config.toml
num_hidden_layers = 12
hidden_size = 384
num_attention_heads = 3
num_key_value_heads = 3
head_dim = 128
intermediate_size = 1536
vocab_size = 11341
hidden_act = "tanh_gelu"
norm = "layernorm"
norm_place = "pre"
norm_eps = 1e-05
positions = "learned"
qk_norm = false
attn_scale = 0.0884
bias = "all"
tie_word_embeddings = true
parallel_block = false
init = "normal"
init_std_qkv = 0.0545
init_std_o = 0.0111
init_std_up = 0.0545
init_std_down = 0.00556
optimizer = "soap_variant"
learning_rate = 0.00507
beta1 = 0.95
beta2 = 0.95
weight_decay = 0.092
lr_head = 0.00759
warmup_steps = 200
schedule = "wsd"
decay_fraction = 0.672
decay_shape = "linear"
final_lr_fraction = 0.1
batch_tokens = 131072
max_seq_len = 2048
doc_mask = false
train_tokens = 397100000
max_steps = 3030
dataset = "wikipedia_en"
Each number is 128 + 24 x the weight over its row's rms, rounded and kept within 0 to 255. Layers, rows and columns count from 0. Numbers have three digits each. The size before them is the row's rms in percent of the matrix's.

# layer 3 MLP down (transposed), 1536x384, rms 0.13, rows 474-580, columns 320-383
097:150096108124098112098100092130137083092117136142137131143075132134171131173124135149140140134112102116119137163147123115138133157111166103124148141099087116107133103139120128120140151150119131
105:169158150132138112142153118141134134069106127171165138125100157076110129101111124166096112098110158145143136125115120131158168116091123138133135141118114107115095107124201097107111152153127160
099:157142140155098133144115110141116175179151150103121173113119137158117130149140120155159127130118114125144164133151133128156124149143155135151091116109131117160130149118118097063114125147080144
094:182112170110130114113134109139132084122154092114110126127150140129121117107144134127108150130089140156136147125103102114118128113160125164152139142138132122054074148126107087108150118157152154
108:165069157130134153126161149156215125110153124107123121142163174151161151147176123128149163132158107123109135148165115142089166144095085160144130116122102154147141106158122102085167138122125121
082:143129116136142146136125144142134111166123148140110117123138127094127155115112097090089116088108143170122114140185159113155123107143133144143091122132123118174086080114135155102105121096102124
104:131098126144132128104136122107108153165168115151123120126107127122120129123150087146129126116161121123147116147145164122140124117125105139137054149089157157137129115124109180117155111140107098
083:161105144143136143129160110125145114104147120143100129132128155128127124140063130115161068100070124173098098116123138090175161151145147082135133123132131097155113145133180123127139197113131128
106:167125117109140071092097157126122140150175111108130128145139134138139089158157123140137143151142067118134131143164145145122120146093096174125135149104121130141118100169084113157085126154121131
122:115100103139135094150116116128110098123112081147149131189137150136120143075074130109154168119147117159107110130139138149148133143146148144123173144094101114068148117117128138087118185139148130
086:128195133111126128104112065152134149134117122159085112077148118161166084091143160152110096129102086148161148121114115129176093133140102157145138172119112103102099112110154123128116104083123124
103:093103146128140155190110110156136119140131112116116191163121111116107149132114136138107118176119143109120141075113117099113115136159151116143063131124137109188126177120070097105156131139089134
095:161117156107169151113165134162118129117089122136114144138090147133155198147106122135131117098097096131086111142146146089132102104142155119107158151109112154117151127135133102104113132157095099
111:172123108092161126137114122173160117134097161154114100064151108139092143095076145159130131141122137147155111129135105083136090074122123102098082104125104157163106141148108153095138130130107104
106:154155087147158171120086097146136062123087136102138104143155153108166132110119113171134136129122134101130153125102115146160114131121124143155094107118079089133109122132126106114082109133147112
100:166086174114103105159138163139088101144148136151146154112116075130104117139152124119145132092154132141141107132141101124081090145126082146121159116121116140138118140147140112122145154148165108
095:131124152122142111153112156092154147143085091120145102110141111136083107138143160139147198122151156153154126156103119082099136101094133109139125152101079146133108118187135123140155067133166133
105:145119131136131127108143086126148094149088120139158182150056117134153125131119122148123118154114134130159141118120113139138133126129114136095114103121146116102106132141122130104150140143096097
104:125139119152136151111125168122100137110126113175133130106153124137098112106130129142117157144113101123086140143149109169080137152115129139114136171105138169131149136126145142136093150171119145
117:158112127123128103143170116137153176130107156175097122148153154117137081145116145111113135127097110141115106128134080141140119161117123135167089135096111135125142134133078088132138201118138170
095:155116090125095137132129162141090126095179112124156155135138127122101146103110128134143097088126127173140089127150133172191120085141090144157145135106113086137153142149113153138115119130154128
089:160105146137173116155129115121167092105099156147101146097093111139129113124123121123145113108131126130111078081165112083138126176126114125120177104133087110125127137127105123141117093109123151
099:122120138093161093105078117169118130130148179122128144104115099132138142099150135134105095118128114152141096102128152136126124135108131126109069143151091114104151116092157114145122116099138149
099:086163159144141109133089151160165179113152132134153109123126124059121125152066107098102139076174114151144119127101116148085125112159129127138124128123110113106083159154122124103125138156119122
098:146111129128154110089099117138148138143132107131122136127156142167130111082108119168130161105145108102122079104136143120135117158136141094129105112120123096129151130107106116103183140145133148
096:135131133102157148102106125150111154108146099140103111092133148151127133130126149137134113079127120163125115146152196103176117137133163107124185133148152140153094167120129121126128136117147085
088:169138120127176106093112122086116119080098102145087145155118100136122117098127120129100108112134081140140070119158109126140140116142155168125139090141111152127091135142137105140153111110126143
094:128118166096098160135105116137128132159147098116103101129140149102106106098113112123165140128132120152131103133101095146122171110110122142106132141122153069128096102107127142162096174115122098
090:106113117128164166140117200130164095128147168091159168127165124095160148157116123139094130128116137110133125131159108119149086108136146074171127144135116071140137107167113122123058126117128140
094:153118137131127154122106147121130125095146102153138167112146124115102103135185126149141124140100125074150143095136149138146127136137139107125123156143150104134121145131112127133134144133134158
105:136124117127147101117152070135126112094132140134132154097158164132151148189121132128121106153155157135137119108108123126114160087139147117106101122119146103116125158155132089120142152167120136
101:092152124088095102142140148109116112116102121124123146152130147078145124112085141114131120126137180084080128157127136113066138107156092142102134126117145120154113182126165104103112139100116089
103:089140165103123120095123116099107131134147108123153123153099135138120138092157147151151129117136075094151118133133112099107159133108115131101127117133149104121134150149110158138111097131168108
104:164134169116106099107118146167115131142098167153107124102071116122097132137106131140126129093119125111151119180096081122140158106101135150134113108101150170112113142152134160090108122098092122
087:157092125137114128108113144140124119112137112115101177152144119128124160160131145129155137145131061141112095143088148131131129115110183145118138111128126127148133121140095088136150164128130102
098:116101144112132126122138130115135146117124160144139131087093104118140140138164140130112126132101085179123166147157151113107116165119099134159112138121108143120100200123137120134108107175155149
105:122153130121115129130144123139148105103106142108164105094140108118172119139198113128135100110101150092126152136079116132161096113137147117116134122139131093102143123146137111148072086188155123
100:191117132146122138187165075182135082125101120160118175193112115104175111113144116114143127117140120133116170110110131086130099151090132142131119144108144135111137117105133154104135130117096126
114:125130085127086170096136164145155127126122135123134165134147133138123151098088118126180140125127135160133128141172118192160122097158140100121098132172103103087083101117163161114128153136104092
096:139112137148115092138158124131124124084128118153130152090091151107129115120141135126121132142081141126131086152113089114108141118081160146121149153117134179127125102134116111118149119121161138
099:156078111106098118121130187106112125158151105116164110161127169124142110103123149151140164111114116147115158127119147117157146141135153081123133111140143154168142133128085128123148118161135169
094:110163136128139158117081132118150149163123125115106121084094148122171125101122147140142138124090127103186133137116171136089137156123146107190083130118141170099133117121128162114146141122159152
099:151143089122149125118101150101130134119175126094073163152140104118125127155141095120159160160124118105136151121141137174107128146135145146118118090139144104156162140119087157099117102157125134
111:177165101121140156125116153121132136124109103141140107137133160131094111104131128145093175083114127129107115148145096116120177112092140124124138120066103125117139142144134138130170136139191091
107:139112127121158116160127104150104138102193146116152122127100148173133159117112110130141112164130202158131132180143131119157099157124116171126102147066130154094122169100135141144140111127115127
098:136153118185145152149087105132171102120147133111092135116124160140121159130137127121101107144121154114141120132128136128153141098119105135133076111093138107159182158156113099118152076127146111
098:150132132129146100189143095100156074134127131145151086108094105097081160123068148127172097095064112189117124115116142139106105138092106102158166131131071138105161140098169134155142134088145151
113:107150135124150144118125116145085084124130150142101149123130128114133121132113147173130101089110124102163152145168145143113146140098095137132143132154132107139141098113131122138128065143130130
103:108154139133155127068155095106135136105179122121160098169098112140147129088150130097134127107143101148122091141181179095111138109131146110169113154088072114124125127152130147157106150101147164
109:134112153135060125117110115089152127085113085148172115106086158131156094155148117138114112132125104156152132133136077164154153103121167110123125140162131143094114143084131141129136158156119111
090:117125148134108150110106124118131126138112094108108116115114185167109107185138125079139148167146120096108151099134117102129133119148079145119138130119083115114129113135092147108132156062162160
094:121111105131135124139157098144139096124113112112130106163116132133152132134129133145114141115133088153163137134154156132155165161180081107126134142081114111128143079133117135091109109109148128
109:166158090144097141124143113122119166107119113082120141111108099137191106118148118139115172126127067125133156104155177196153106103104131134131114131121108105125125120108110128166100117131106165
114:132154140117144146134155158179103172150180145141145146118114089120089131089112155130135108101134136092143116113156160107133122099114167133175149129176111127097172129117144141132123113174121135
100:078132133115132136126162108133106153112123108171150117152157112080120111153126143160097164091144105139122152168109108133164094127146137160130139129102121136125136118136119113129137157171139158
107:171127118114184122124118139092128150134103101119132185092090086142112135111133150101119147126067132141102108189122099137148129155160110129161136156109081134132093087101141153144109107096158165
079:104065128177150081152121115112104151143143116091103133127153147143161147113081153163169099145115096136145106154152141100106110112162140103135114144184104123119077123119111110101132149081098117
104:152120159088137112181186112191143153151109114105138124130096086095132140107093150144165129093149105188137153139092059095116147101100113161117148134139130149108084161110102152171135139108153118
095:161125137162147104135155155133105109121119103140151098129158151107153103127125123123120091085111109128160149116121134107158124107139122110148087116122108121141123136079087109093122142115110115
115:134086147098116142152173117149101120150103127104131114104110100163081097134107095109113124110137154107111129093111172131123123076179159113115069136110089096132118160117131102121134136085072127
083:124128187127138137117112143126158134150143097126124175128084135082136130132070099128142121136113105105149136151142116144125125077194135137076118126111129151163108108116134126153142154144113135
100:152123175161123131147157163074084159098151131104118124151129143103132104131152096117121126108123162123137135112164143136141108170136157134175116165134128140122153175085143152102095121138118137
094:154147125157141150108129131147122105157076083099101151178108111133130158127098150158079108125103146111137137125104111174087115149129108179165069117117148137092160118111161186128125115088125116
093:115098148154160166086124069166171101131113114141100184137119123089186135118152083126139135176143171132100118099155129128141114106154148149114159138108142097125174123108136103115146119155155106
119:158169097123176108121134129131128139115133097084077120136121097147155101130138148150148080131093149138140132089155140096117143110073094143129100101189085121119142138137164098125108154123109113
117:097146145096133126148114153104103143125142135128159133159096128103102116167115119114079132099133138144150106116128104117116161135118097140115082153106130111128152119111129111170141125075090107
101:118149116163115097120127123124080077064130144080113143099136117102132126079132127148141083118147126130133119136104138133144098115122133089104133097119085099143166101094116130109159162137090099
112:156079105156158141152135106155161137046132180116102167148142138130168134101096124094162140130127113152137140119131105133152103142133113132115083167119089106117113149124161083130131142080123111
107:104110129121121102139099112145118073086145120151116127154068121103172094125160106111107161153136103121136183093117132124160114127116096111121170137139124117105116120165102123153133147145082150
102:098130118122119136163148119094107076150145103125097089114141102125154101116115129164174124126132133119088123111155123109125159114139072179105116133128133122076143127112117146133151086120117122
097:142124148164144130159125176126132115144117083131119166100133135122123181105091175120191095152163184125080127131126123110100104126125159116141142152144130142079148111153137093124125122105125172
113:157094095177135146131125147123120141082162128109138153101130144090118138142136141110142156103192128152087087069160142145139178162128115117126104110140120122114122101146136130141129130128129040
101:090165125123161162154109167166140180089169106086116148116102152153136157132094119137117124145113147131113116135091128128127106160114160107108153115160100146125141155127102121137169121134127128
097:134152121093077121139175138160129119063143140115118136126132087115127154100166116127152102134157136132102135119132146135138131134147116170168155104113077131108128126129152123155091115163131145
089:085121129090081129148090121132136116106107133119143121110121126124144142123113184133103115162121138125096114047112122139134112140163119109133115160135124124123137125129105138128126067139108132
115:121136110130150117095103148111114149159169151113154136134160099129071140113151162092121158090118122145144096098119174119133100142109154118136113087112125146197134115097101087116160113131126111
116:112126139129140123108123130137109120148125116121158118119113117160141130136136097149123113099177151142089135151104091102135143131151147123089127101168110147116131141110100122095131125091113112
095:143113097137145150135135166163145107103117129128132119162140142142129107109134130107137110165093133110139109085132125130133108138099121152141091121123090111113076167153111132142170104213128155
097:142122095105140131152115141090115118134124117126115137149132094118137109134117116114111132133145110150080129107126101109154115128142127151096107125157131100144091095140160125100101143127125145
093:114103105127119117150117139134161105108128131133114156112181101124150182141123088122128127154155120152119131126127075134114148154133150156137143165140130111138139110096114111088144151160145170
097:143071106153107128162103137135119120113118130161155134119121131115150139120103161116126125090108129126130130175118110110148104096139095151153161143126149099136150103118166141180140174114111118
101:132130147118157180116092116132108158116146099112123127091095147143150109102124122083109094181153100117111160138179136126111137116105123092114147126145150134150172155121139131115085118169147147
111:162115165130150108112152104130148147112119138165118087150085118149114144106122173114106122091125072131134097147115127115115124142104109122130133128134123101065098126129124160119116139128100168
103:117122140095154156125139152083109145141129144142123139120094115137078136160114171176125148119141099092126103101170150091150118150104124135164143173166103091113144130135098124166135101099127131
110:148136124125100134099151158177129130114084106108129128111115130115099170121116118136133108158103120135115090141152110107129161133155133127106094131110170139155097100129109110093141107139130138
094:172150149114111076119111140120140140136114134090118084112103123124146114123135123103137138155096129150138129126122111133103160142129119121130091145108110138150111130120156105091113121131089167
107:124115144166172124169177132138141138121127146106104109162117146096099168101107132129125139096119130136146127145145088107120136134121101171139124105114125152132104112190151166137135138139096114
093:107127136138160117142086103123087112125135099108161135132148149110092156111174133133083140107105114147124112123116124095148124132089133154129130109116150132083116124122115132150162143133126104
088:144128143130122113093101068115100121127106138139130128144124108167122086179125109176125131128115154097144105180165151158142139118131080169138150112137143116098149128132110129141149119173121141
102:163098078129124128118110151125139122119109138117078140126130106140077115145110132144096105142091128111127144151165144129138109091143095123170104103107131127113125119106117098078133092127124107
091:182096124097127138131135081145136132129099160122094160120097078149160096137149091088140126124118169121109148128165090131145150122136130178148108122096145099126153159133119126118118119112084101
097:132134124150122097124085155121188124156186081124127145137116121094082112136095167126139108148127115146115128085167126096119127087109141109128150126106115128131111134106180147155126152103146123
096:150121116140127077170158141183137165099121057129167102096091113142112158165128119126138143145150089149137112179123111104140118163121118128115100146135149125100105128132150136133114119155088135
093:126162148151139081119145155177083119172173157104132121169133118118088143115073139122134115139153154101140115144141126176114139091149117108114102127136110128144104087136132122123132092169119130
095:113125112119110091120134122122153137112149134123167114125133089101140141145160147130127132138126126154175149148164119150134179120143134146102176147102112101164166122163122139120147175096130142
090:174083108167116151162111173123137098093167146127118168155137151094156137098113142126121105110118128103152122150136128120165089118113139128155090109096145115138107140143136092133150149112139125
087:128155102106099091088088117138153109108121142100085151153154124098127124163127098136118162119146136112095121162146128140106151208094077151169153159137132112155108061128147113161181118087150165
088:138143140128123153115135143117147134096118131128142177101092140123137155129144133072129107128131141091123093118111132115114093120133152087141089134091132135117122113098129113154112122109102125
099:093104153103145100145138158203130120141184078120128149149166094082140111132147176137111167096127122099155120110152169113155131140110141115132155128137122153107140151102101125117126101140125145
097:122077145115124166126128110115124124134135165106136138173104182115145123131120108111113126147177122112173139110145123120160125118133115151170108092134169097118115135117119096109151105109135123
098:105144121133111084109122129115097138122148139124146089117105178084149140133154166128112111129117166136167136132110106154131131080130138082165158113115166140108144193114111079109138149148110113
099:138113163124124113148143109112123158170141135148104125161163138114112123134089152141124122141132142147178171100119077139131081114099157151123118122123113120115089136136082143149150109104120095
097:129132095133131130148097120110110100104124122080140125120083133121142174162118139177094117095168108121133094145122136088171145173128113142127104140140114116109143149112114128164129132148135128
091:121129151149148113086126134146132112134130117137132133111109127113094118110175119106136140119144113108057155187080122088138173127072171169102155104113084154155109168152179126122122120073174132
095:124120135140111126119132141170127095120130127114145140127132143133104126118132129176138161149134167147068176102109132132149122122128134072098143134103156147128141070113112153127137149110146092
090:156092142126060142122132079143070133154121099120117155105120106099086110126084105159140109143149112104180145152116112089151137098125116132147135153137148115095148117117139115106123134129153152
110:101114163128091113131097121144103097135159103117126172138146153134126153148164113118109151106177115108137139142139122098112141116099149135104107143113109112121160124162146132147144140073112108
# layer 3 MLP up, 1536x384, rms 0.138, rows 475-581, columns 320-383
099:148081092095087162132106100138160117132133144134175167166116148144100152142113107164151187124125120090128154132139138152140102181130134132123154081112139125130158118120135129163081143121098141
090:160160126114109140151134116114144139200136115093162165112136162106131169138157132147126107073125137141129138108122167097140099127145142103122135122126129134128136129131147118134092157144111103
095:136154134160128122150107104136102138132128113126146074131124108142153109116128132148139139135153124170133152093136118089076076126155107123142119104129140144118161133157131131099116090091147131
103:163094149115135116142108129071126135112131132171097082147125102126155165142115125120157091142114143106100135109085121140131119154124141126096093111112146099137188109152139094126106158103163131
096:107117134153095138167124144152114154132161161124124122098118175096146107160116128141153173166135121108126102116112131068166118143107131138127085154133161146124118143121135146155145120146156120
094:115140136186135117123138139152124130127146078087147100136115132147116110156113141096108131120153074104129104127142122125138126131099146149155132153123137071154088102115137117127157104127120129
098:146159101124163128115150112118125100144123105099155092144112114120123123122153081155155147152117132125136129145109118129122119153124134147125103106162152138079105132143095113115129117156100154
115:125115129126157121107084123127128102135101136108125132156146123123129136149104101133167154117134130130089151181126157127153129137135154124131122145143110106194123123076164118073113139079135087
139:123091136117125152114160130111168130140136130167155086124124070089128125159177161153131133109146136139140157110126169142103128131121126134136181119155131137138103114147116182132103144115135121
082:118091109139127125108121145126160208072134113167122111119116116094119163153138122105113092128111157152106081111137092198148166148087172142111135118112114126138108132102103114093145133167140102
084:127129117113115128136134107137120119140115164105077158165115139125079096166147172138154106108146115132102170154129152127143187074100141108143141146144097098135130118144095117139119141120137124
098:152169126165112140089187089129096134136134065164131142130152162123136144160153128148144072103126184143140134116125125096147124130093084112104116161125178102140128100108126160128133068079107103
121:111086148119116119133119106104082129148139114124157132135118110142155133130171129076159192134169164098096117141129151111232152136147119136142135132121134147076153142108141113139123135107161139
095:134142113144122134134137155086107123116109130143167128141093106119135140122182132167120122135118122129086136119072104133132122111099115142146107120118127117107166102097080141101124087121083147
095:167107148142152147154120079131180123116115138135109142145110077110142092143163119131135098120130111121152090091116148131122124131099109164179121140117076129079124112116112110127110150128135093
104:138156136139115139142138083109102093088133142074142115145155098138135127186139107120122078086180108125133090135143134179120110128121166125142172103148126153145116141117131107147131172162125149
102:123132119125123119149195144126166151123121159110123084089104109147139146126122130111125124150154127131147138107097113124096150150152145137094109108147100162140120112161135168162111131152148110
104:095114120138135178144161136086152101172140119111127092143123081128167164106093110125136074145108130175101161157109106182080093111118134114133137129147140149126132138131179160139155073059157137
117:103130119151127123129132127184126155112117112093091142080141131159108151140142118084135102122135123134141108144093159157158167132145099084110145139135125120119106129126161084138108129094101142
090:144161048090138134113135095142086099165129104124129184137122133153126131142125083099135143133105128142135165137135066136081108105114103161167141172127110118137130119097136128096104104148135107
093:120162089134109152092120118109103170143149121108145120124115135109146111143108158100138120122123111130146141175122144131121194116124126145132121134177129137146104156120142136149067103110083148
100:118145152126102112121166138122124183120120118108125112149121125141118089087191111088112145097170157101111166128087133132108096133162163139127125143145122123104127109172123127115174122118117108
099:103123093098172127118109106145113145144104111104149113148137161153153158118143138154116107094137111141122176161150124150172112136094160113130085138132141119166156123128121144157117103108113110
094:106165079125127152151143154150070134165128151113115173137142095147146098099088107106118135126201150190094210113101119124122099106155147148124131098118110166129124125127132138117139116149119147
096:125132119127126108141109100121093116151123109132099078083136088127145133127120147158135107136118157188119114141117169028122117083111154180102154149100132172106125123146156164111153123141134068
093:162167132144099122163146157136138134118129119128171107119135111141087138119104114117152146092137080113132084083168114107100107164114122140137119134130147156136125164176107139199130132144130157
103:122089111122142143182127155104125101129163142138121143145149127128147150078139094144130126128157120107152180165174096118158116127113196153084116117109141103105148112185111147119134117144126164
086:114122131124184152110058137116133148107122124110134128119132116128146134094170145107132133094118125099138127190168127092139138144133150164172121130134137141117147121133169145163083063111128119
096:134134119117160170118113140148180118128152113109099122127145123127139170136114114148106125092116169120108133132094119109159136117148120123150141071124119137109124074116157136116088131088118100
100:131128149125130098103147123108116127151133134177119118173125114132115124100127120127137156125132106183182110149127157129125132131137141145159199137154121092129169139170137097093142143135121170
089:140104121140112158133175125105190108128141163100122137132105154129157158150154148135126068119108099136167118144149177182079147169115112119114156160112153139120117128132129105128117120154131143
114:090150134159100099156129095143133097122120116141135147137136130116149154164090104122110079132105117118128152132078115143115132139180126101153164106086134139104132135093151127122138121131172135
101:083147104150128121129159114147101125179098151145163124102154098121154136124074124093097142120131135120155122141100171140176134141164153164133153113125132105144135171125146107120086108149152103
094:083118114125129132095144123105143138107133141145111151073116186137127117142123145111131142126152140120122123159144135131141134145151108104087149117131176123142103122123155165131138108103101113
098:135098180130160128141110128107106115123133147151134134132115137090160158139114140123144098130114104102103148156112112132129113185158145101135114145151125124141099132065142132117150092102104109
093:133156100138111172082130136112148123133178128130131125090115126133136120099139135084117135165127180119112129115128136105136127121142160103149136164119111102134127119146117118126092093119122127
103:130124144123112139141135120132132165147108120096157143093144155130149110143179110170140100136132131092115145144121145099148114115102131134136155163122147128137134091097064141081141133134124134
114:136128155165139089161139092152086115110112136117140127128190122118148128185121127138112141086136108096126117103116133120104137112101131143137164116133142147136104173155102083105194072132153116
116:124132128146098115123140128150092136153148164113116117121144095055140144127114095129183110173123135148124144166074142096137105112153146093147136119131127141133140128118191175162131113089133061
097:087133114148116161087117136110136142146145143152126137128156054142101179158106125135147153137119102115139148120140148147121127142098161178137105125092122114107097096140131105138140086104127123
090:105182158150083124103154092123163111158141163102142119172165154139119154099147135126103132100118119139105167136125127123132138114128111120167108123085187131139147074116143071164139164136141119
088:140124127180127140167138096126149130142074097090123104099175155120116070112140145105129070149098131130128115081136119129124143162073128072138098140128106142148129132127143164135150133181162141
106:108121127094120140124200121126141138112147145111134125117127101095140125170126148095145100111150099161113123126163107121153096131095171157121121137111144162120097131147138136133134176117151131
119:139164116121124132105127132178159093122116107124102126143144102113124143132111154121100149078142085105083146099124124171074183078147098135164131131159120168072146115128098131102116118130122111
097:108112097102117175108170130184118147116127158111179120098161134117136107157083093130182146172098131099148099154107203148117133085098140128121138109125135134077128119145179129133145155155118123
101:132140092125136178134108150101113106128137129137168119154161154139109103157086181116128131063134105135148158143131147122139149086146131140139116085180121152091140157125150139134114110074138070
106:138098138140115121138124153142138115124110107159111116094192129190111148141126168105087087097114066150177102180099118141126100184118160202120123172136127147129133120091083166116154075122146113
097:123132119108090121086058125093100152092098177115115129122130163124107118043112128101094100162130116122161124141098145141111084121119153146095143122088167135155115114133104100107132150137141106
098:159153099116109121097123098084113107159134121124107109094158151149152154176156109140162149087140147125125195169150150114155115149126115148170123127141098091160118178142097128157180109148134142
084:141129067136147176125135093140154128094159159138153108177103143125110157115165118132112161126132114112140114110133147160128152119177121108109141157156079093090145146116155159159149143121156106
099:102155098135135116118104109100114150095137148126124094150083117117134144117163089144139108091145123131141129128145154139115123158109145137090153146134153096142113147135131199136128109172127101
110:130116162089137132155122140131155095166144135124098120156127175080099145093106129111105121138128203124123106107126122064122141130163141107127116149105125142156161167130124094063160149135139099
118:115146153162089140126158107143204155127137147142142161097143103154085114112141123154145092131175125105133105146167137108113102124113097133098171129113120117122146091135111117137149156124134162
103:107112138122165129137115171101117142131121158083161102096129122172132139166085130183158145124146147101117151125139113130120130111147087094145131125162159120137162160111108088117156168162150142
104:144114140116127079120131165150112137120132089164116135117177130148142146131143106116175160186164132176139143096111170096099084098146164110148090171139083181122124118122089122131138141139136077
097:149098160150137136128100094165113124108133126123134132087092096096146144121147098097080130151130112136103143167094124106162138119138133132154131109125177124147127093148161169142097106137132122
107:115110107144125121111156122105142120127115155115117164139137109123113094131115110145118153131140139129125133184094158138128164116159118149125103164128105146105134090171134129127105110160094145
098:079092120146142109150134112129103146146164147109134125104148137125104140154128097104111151125147130103090115119115130096100140115071094127150136151167124180112172099188116133131102169075154156
106:120158126159146123131156113084132126087145136156105120120172131090117153132190150120117139143128089130091155124138102126094142120111100173112176119085155127107137132126117097156117092108162144
091:103138129123150106121108100123165116129110103117133086127113113131158131107149134171133164152103110107128161131123125143104110133137084133161159132123129116085129122116113202122110131147126081
096:132160152154119114114138111132141127144092148192147131147131136115104133162106126119157132094114123134135120109162082156186141161150176108108159106119147105142145131117140117110159158112164124
099:098108118085105092127106167129145128110111134111137136118136090139162113097157119161083078138143159118107170140164104116153105099145134142129111138096125121160094174142121136126123119063114156
089:118104158125110093137152162129114138158120128110131088078139095139135106103137141125147122131136148123133153165069130187146111094115117149098159122138141125157126134142130120120140145146109108
119:088135123083115153145156169107126135105130108119161123105146163167166131131132133133164099128082109086113121117126136120096127107124128104074156145171117145134107129113112110186106115130102122
137:119109106148102131142137098142161153133113127121081137113174125167137123084133150120117102131096130108133114116141153141149100124173130104137117168117152131152115120104144135079130114175170144
104:133104103142144126112155109103133093143115094147135085141123139151109141104123108100075124138088130175113121093091113127104158124160086152128188134102164093114144134108112117130137130103161164
110:114127142145163131113144107136071120126102186149091112128125144110151144118164117108124145137182114104152152113102129161126146132113206118134155118111134130137135117108139136102153098147137117
111:120118173122171153137127119127123085133140131140136139123120168132110159141123145157125113122090137109076115104102091155097174138141156139140107085152139173125104058140127147173109131077164157
095:126144093157139128129126161148095140165124133140153115115128098138093164124155116115109094194153101141121165117126132155124195156148118170119155136125131123125117153127170158131142127140179140
093:103194107140117177122108118119116125156107121164184138091170157140074184119071161110125181106125123106148141098131111152116140185141106110133124170064082143161142173139132118091130132148081139
105:100162138142143090123092098098106127133119100142147133136107171142128126108146122134128137149080135143133165128116075138135128157135123146100137171135113131091163098141079144137154128161175111
095:152122100095088121139143085052167127113112130149123137141150128110167154106126135124114081099070147144128103143123111141109132171128146101095190119135162066176136119084123152125165074082145101
089:132104103140138156111175108134169119132127124116136140102136114111128133115135153098110113094133183046115074120144115093101117176138089176143126116148180175134190097151082122131131105116116120
092:123134107172120140153129172110105158104137114092144118117123132120180113123145157157151159122126147120129060115106169171123136136102099149131126138130103167116103110162148181113130080138102092
108:119133106134155136098159140107103128121117162126131109106126114162113152134099154135112127149163085143130108115121106127123084112073126164099144114119095136174134099098147113137113115120151115
105:107120065082134120125114149088142128122163144116126141156091146124115117170145087140127091151099100096095102115127121114059122134121133130127159137157136154161159109157139152107123089060114146
089:122129120117117148128121137128119093134133089144123194104157160141119141082135122164149150107148118103145145119121122083181101131071123114115136099143125112148132146094124157151103156100097143
106:152128165127094157110141154135118120159149118125105134143138128126101123146127162106135108121117120105173125144127138150107142134097124110132189082090115129126165119121105070126150139132129138
097:118115127131118152155114127110113128145135146141175134121108098152145107094094127132135150136148164100130116087122122123132123095133143130112159122130129189156206113123156113111130127178111183
091:105151138153119096116134105117110131183115089082102115131140132092134158123128112095153127146140115110111121130139113129139108107143183138162121119175132138135122159101168150139156163084123132
095:130127084157119121123096106093163159109115137147136107088128125118135173159160129095130144137119123122148136120133115124145145143163119168118126095138149134139060155112080167106109125145165127
116:149131134108134161132127141113125121165134118103098113144178107120137089153135126130101115106105151101169124129144103099125104106126151136121129118119129149150094156115098087104150111129114105
098:104161156118141098108159140162125105136124091139119163140160110140116112134148111135108122136156168175131168109113121135132106097177128126103130080103164130123135182138141150140067160125149139
106:119151101144103128141103112159106110172143151119117147085131145163187146096107124123105103126119119127187132111143152105163116153087096104108111144149155111170136089119110094126155131154161100
103:110130107156146134123143125152152158127088108143125099137169137156127176068144122141121094175122055147110090154153090127132131099152104114167156117145136125136117146121128145145076144092124140
095:144147149123101129134121104153135151135165132149097127160158121139149105133126147084132098149128114163135163105141160103122174117142112094145105207199167144153120120077125104130128150091134145
096:108132122089165136174149115149153144103144140095152125094127129127135142115122108154128125151112136112134113149128119135080143091128108098127125156123129091137095137131104107090136125146100159
081:116134142108150153128108149136194127147097163084107134118106155124143159077122137105154054135149124114101120119183064125153139141143107105112097130139126105109106141112116105130137122148108118
099:123118128111104111160077159146153125097156136186157125123087101181116145097118145128164105100145150130111088098151102160109105120121108118069132130131133089119130130084102098106167140105112142
099:105169162159148152128241169106112136158117105150127086139155164129117135133106174125121139136131168138143136087136144116094148112155064129097150132118135153136165118126140147093129109100098127
100:107164131133106102131159120117153137150183103130127115142128129097137137140094144142090109117144150139127156100134125118143134095107153135161139143110134165136111100094147127107111111111111103
100:082103105165124113152138190121140127161126137086175128123115131156081142117102139163129153143122147076121114115108153198155177088138147135120128132142128153146186166124130140118117134138123166
095:137117142129170123122115116153128093084151111155135145127131128106135135108131169137182126135154123107112085146161119122125123151135111127165158163132154164157090128097130136148142119149146120
095:134151093139145155128133144132125165101122115129159088135136107104111117132121124098137120144129097128160150156107109090117156115185143114139136092132169095114150137170164142124120104119161093
101:112134162092128142145154140144124143181121105138126126135168125170120104109162156129115140143150136097127135102129117116112103108129116067109138125160155125148143080128170146124102106136125101
079:116112146154130077103113094134157127082089127143122106110106100110125162118128175147108081098095099146102115146127156095139131158150143102143132150173115142129163122135109092076158148113144127
097:122110158149148115143121123127102136132119126119152121134134143129156171111090136113073140119124133137133112164110175156083162141113145154170104111101158128197115148116122127137124116081138135
100:105138094128180161171133094153112142149136126123095092144120119096139171117102138111130110116132105125126150158143118120118144131090138139134138111132175116102106100110127168095101079109141093
100:079160147148158139131197131183111133117062120136128098129147121113130181103098138139104154107132130094141118120126151114123136090060122139117174129142172165113159182178095155130089122105157156
104:129151161117092099109140097080142107151112117126154131149130109140128130124120152133107118132097141141118137171138135117153112101137134108146160086101145142126135081099133113120131133099171103
089:078130093074129168095119152136128136130110170156107159046138125140134092133149130140150168133158120135140176151124097153175105120156164078115131118100103125172128127129105134097120144133133147
089:140119113165203124131097107099162134166117123134119121135171150148143140144083120144150132107130127102108158140121133153058127138105118157104116104153119131141112111130152109110112132139112111
110:108121165129166097089140150084142100118183127127103129163125134122158129126087101129107094150124128149141111128132133139129133143110189133161153094146121145120152125161140128111211089128152120
075:123137112134103092155106121114116129142140101137160147059085152120135106150134126111102142139114169154100124106122129129110141131139138116117169127106135136150138122113135137112140145157108084
097:118157142114151137111142103181105124097142144120132113116164145173124183113077150116107117143089144155114112111121155130100111119124131129142117089120134150113148129133170104142103166167123116
103:170131115094129121154153139096152116141104124125108104086134105129139131132133133146089113141108135134126117100091143134061138137157132153148153119165108151096066146126112139095135129174116127
091:120093068122174135168108124079107140147128138152112099143093131115137141153149154112110100092132109142112120117080118119166127106106153146118128139128142100099145148107124151134121143146120104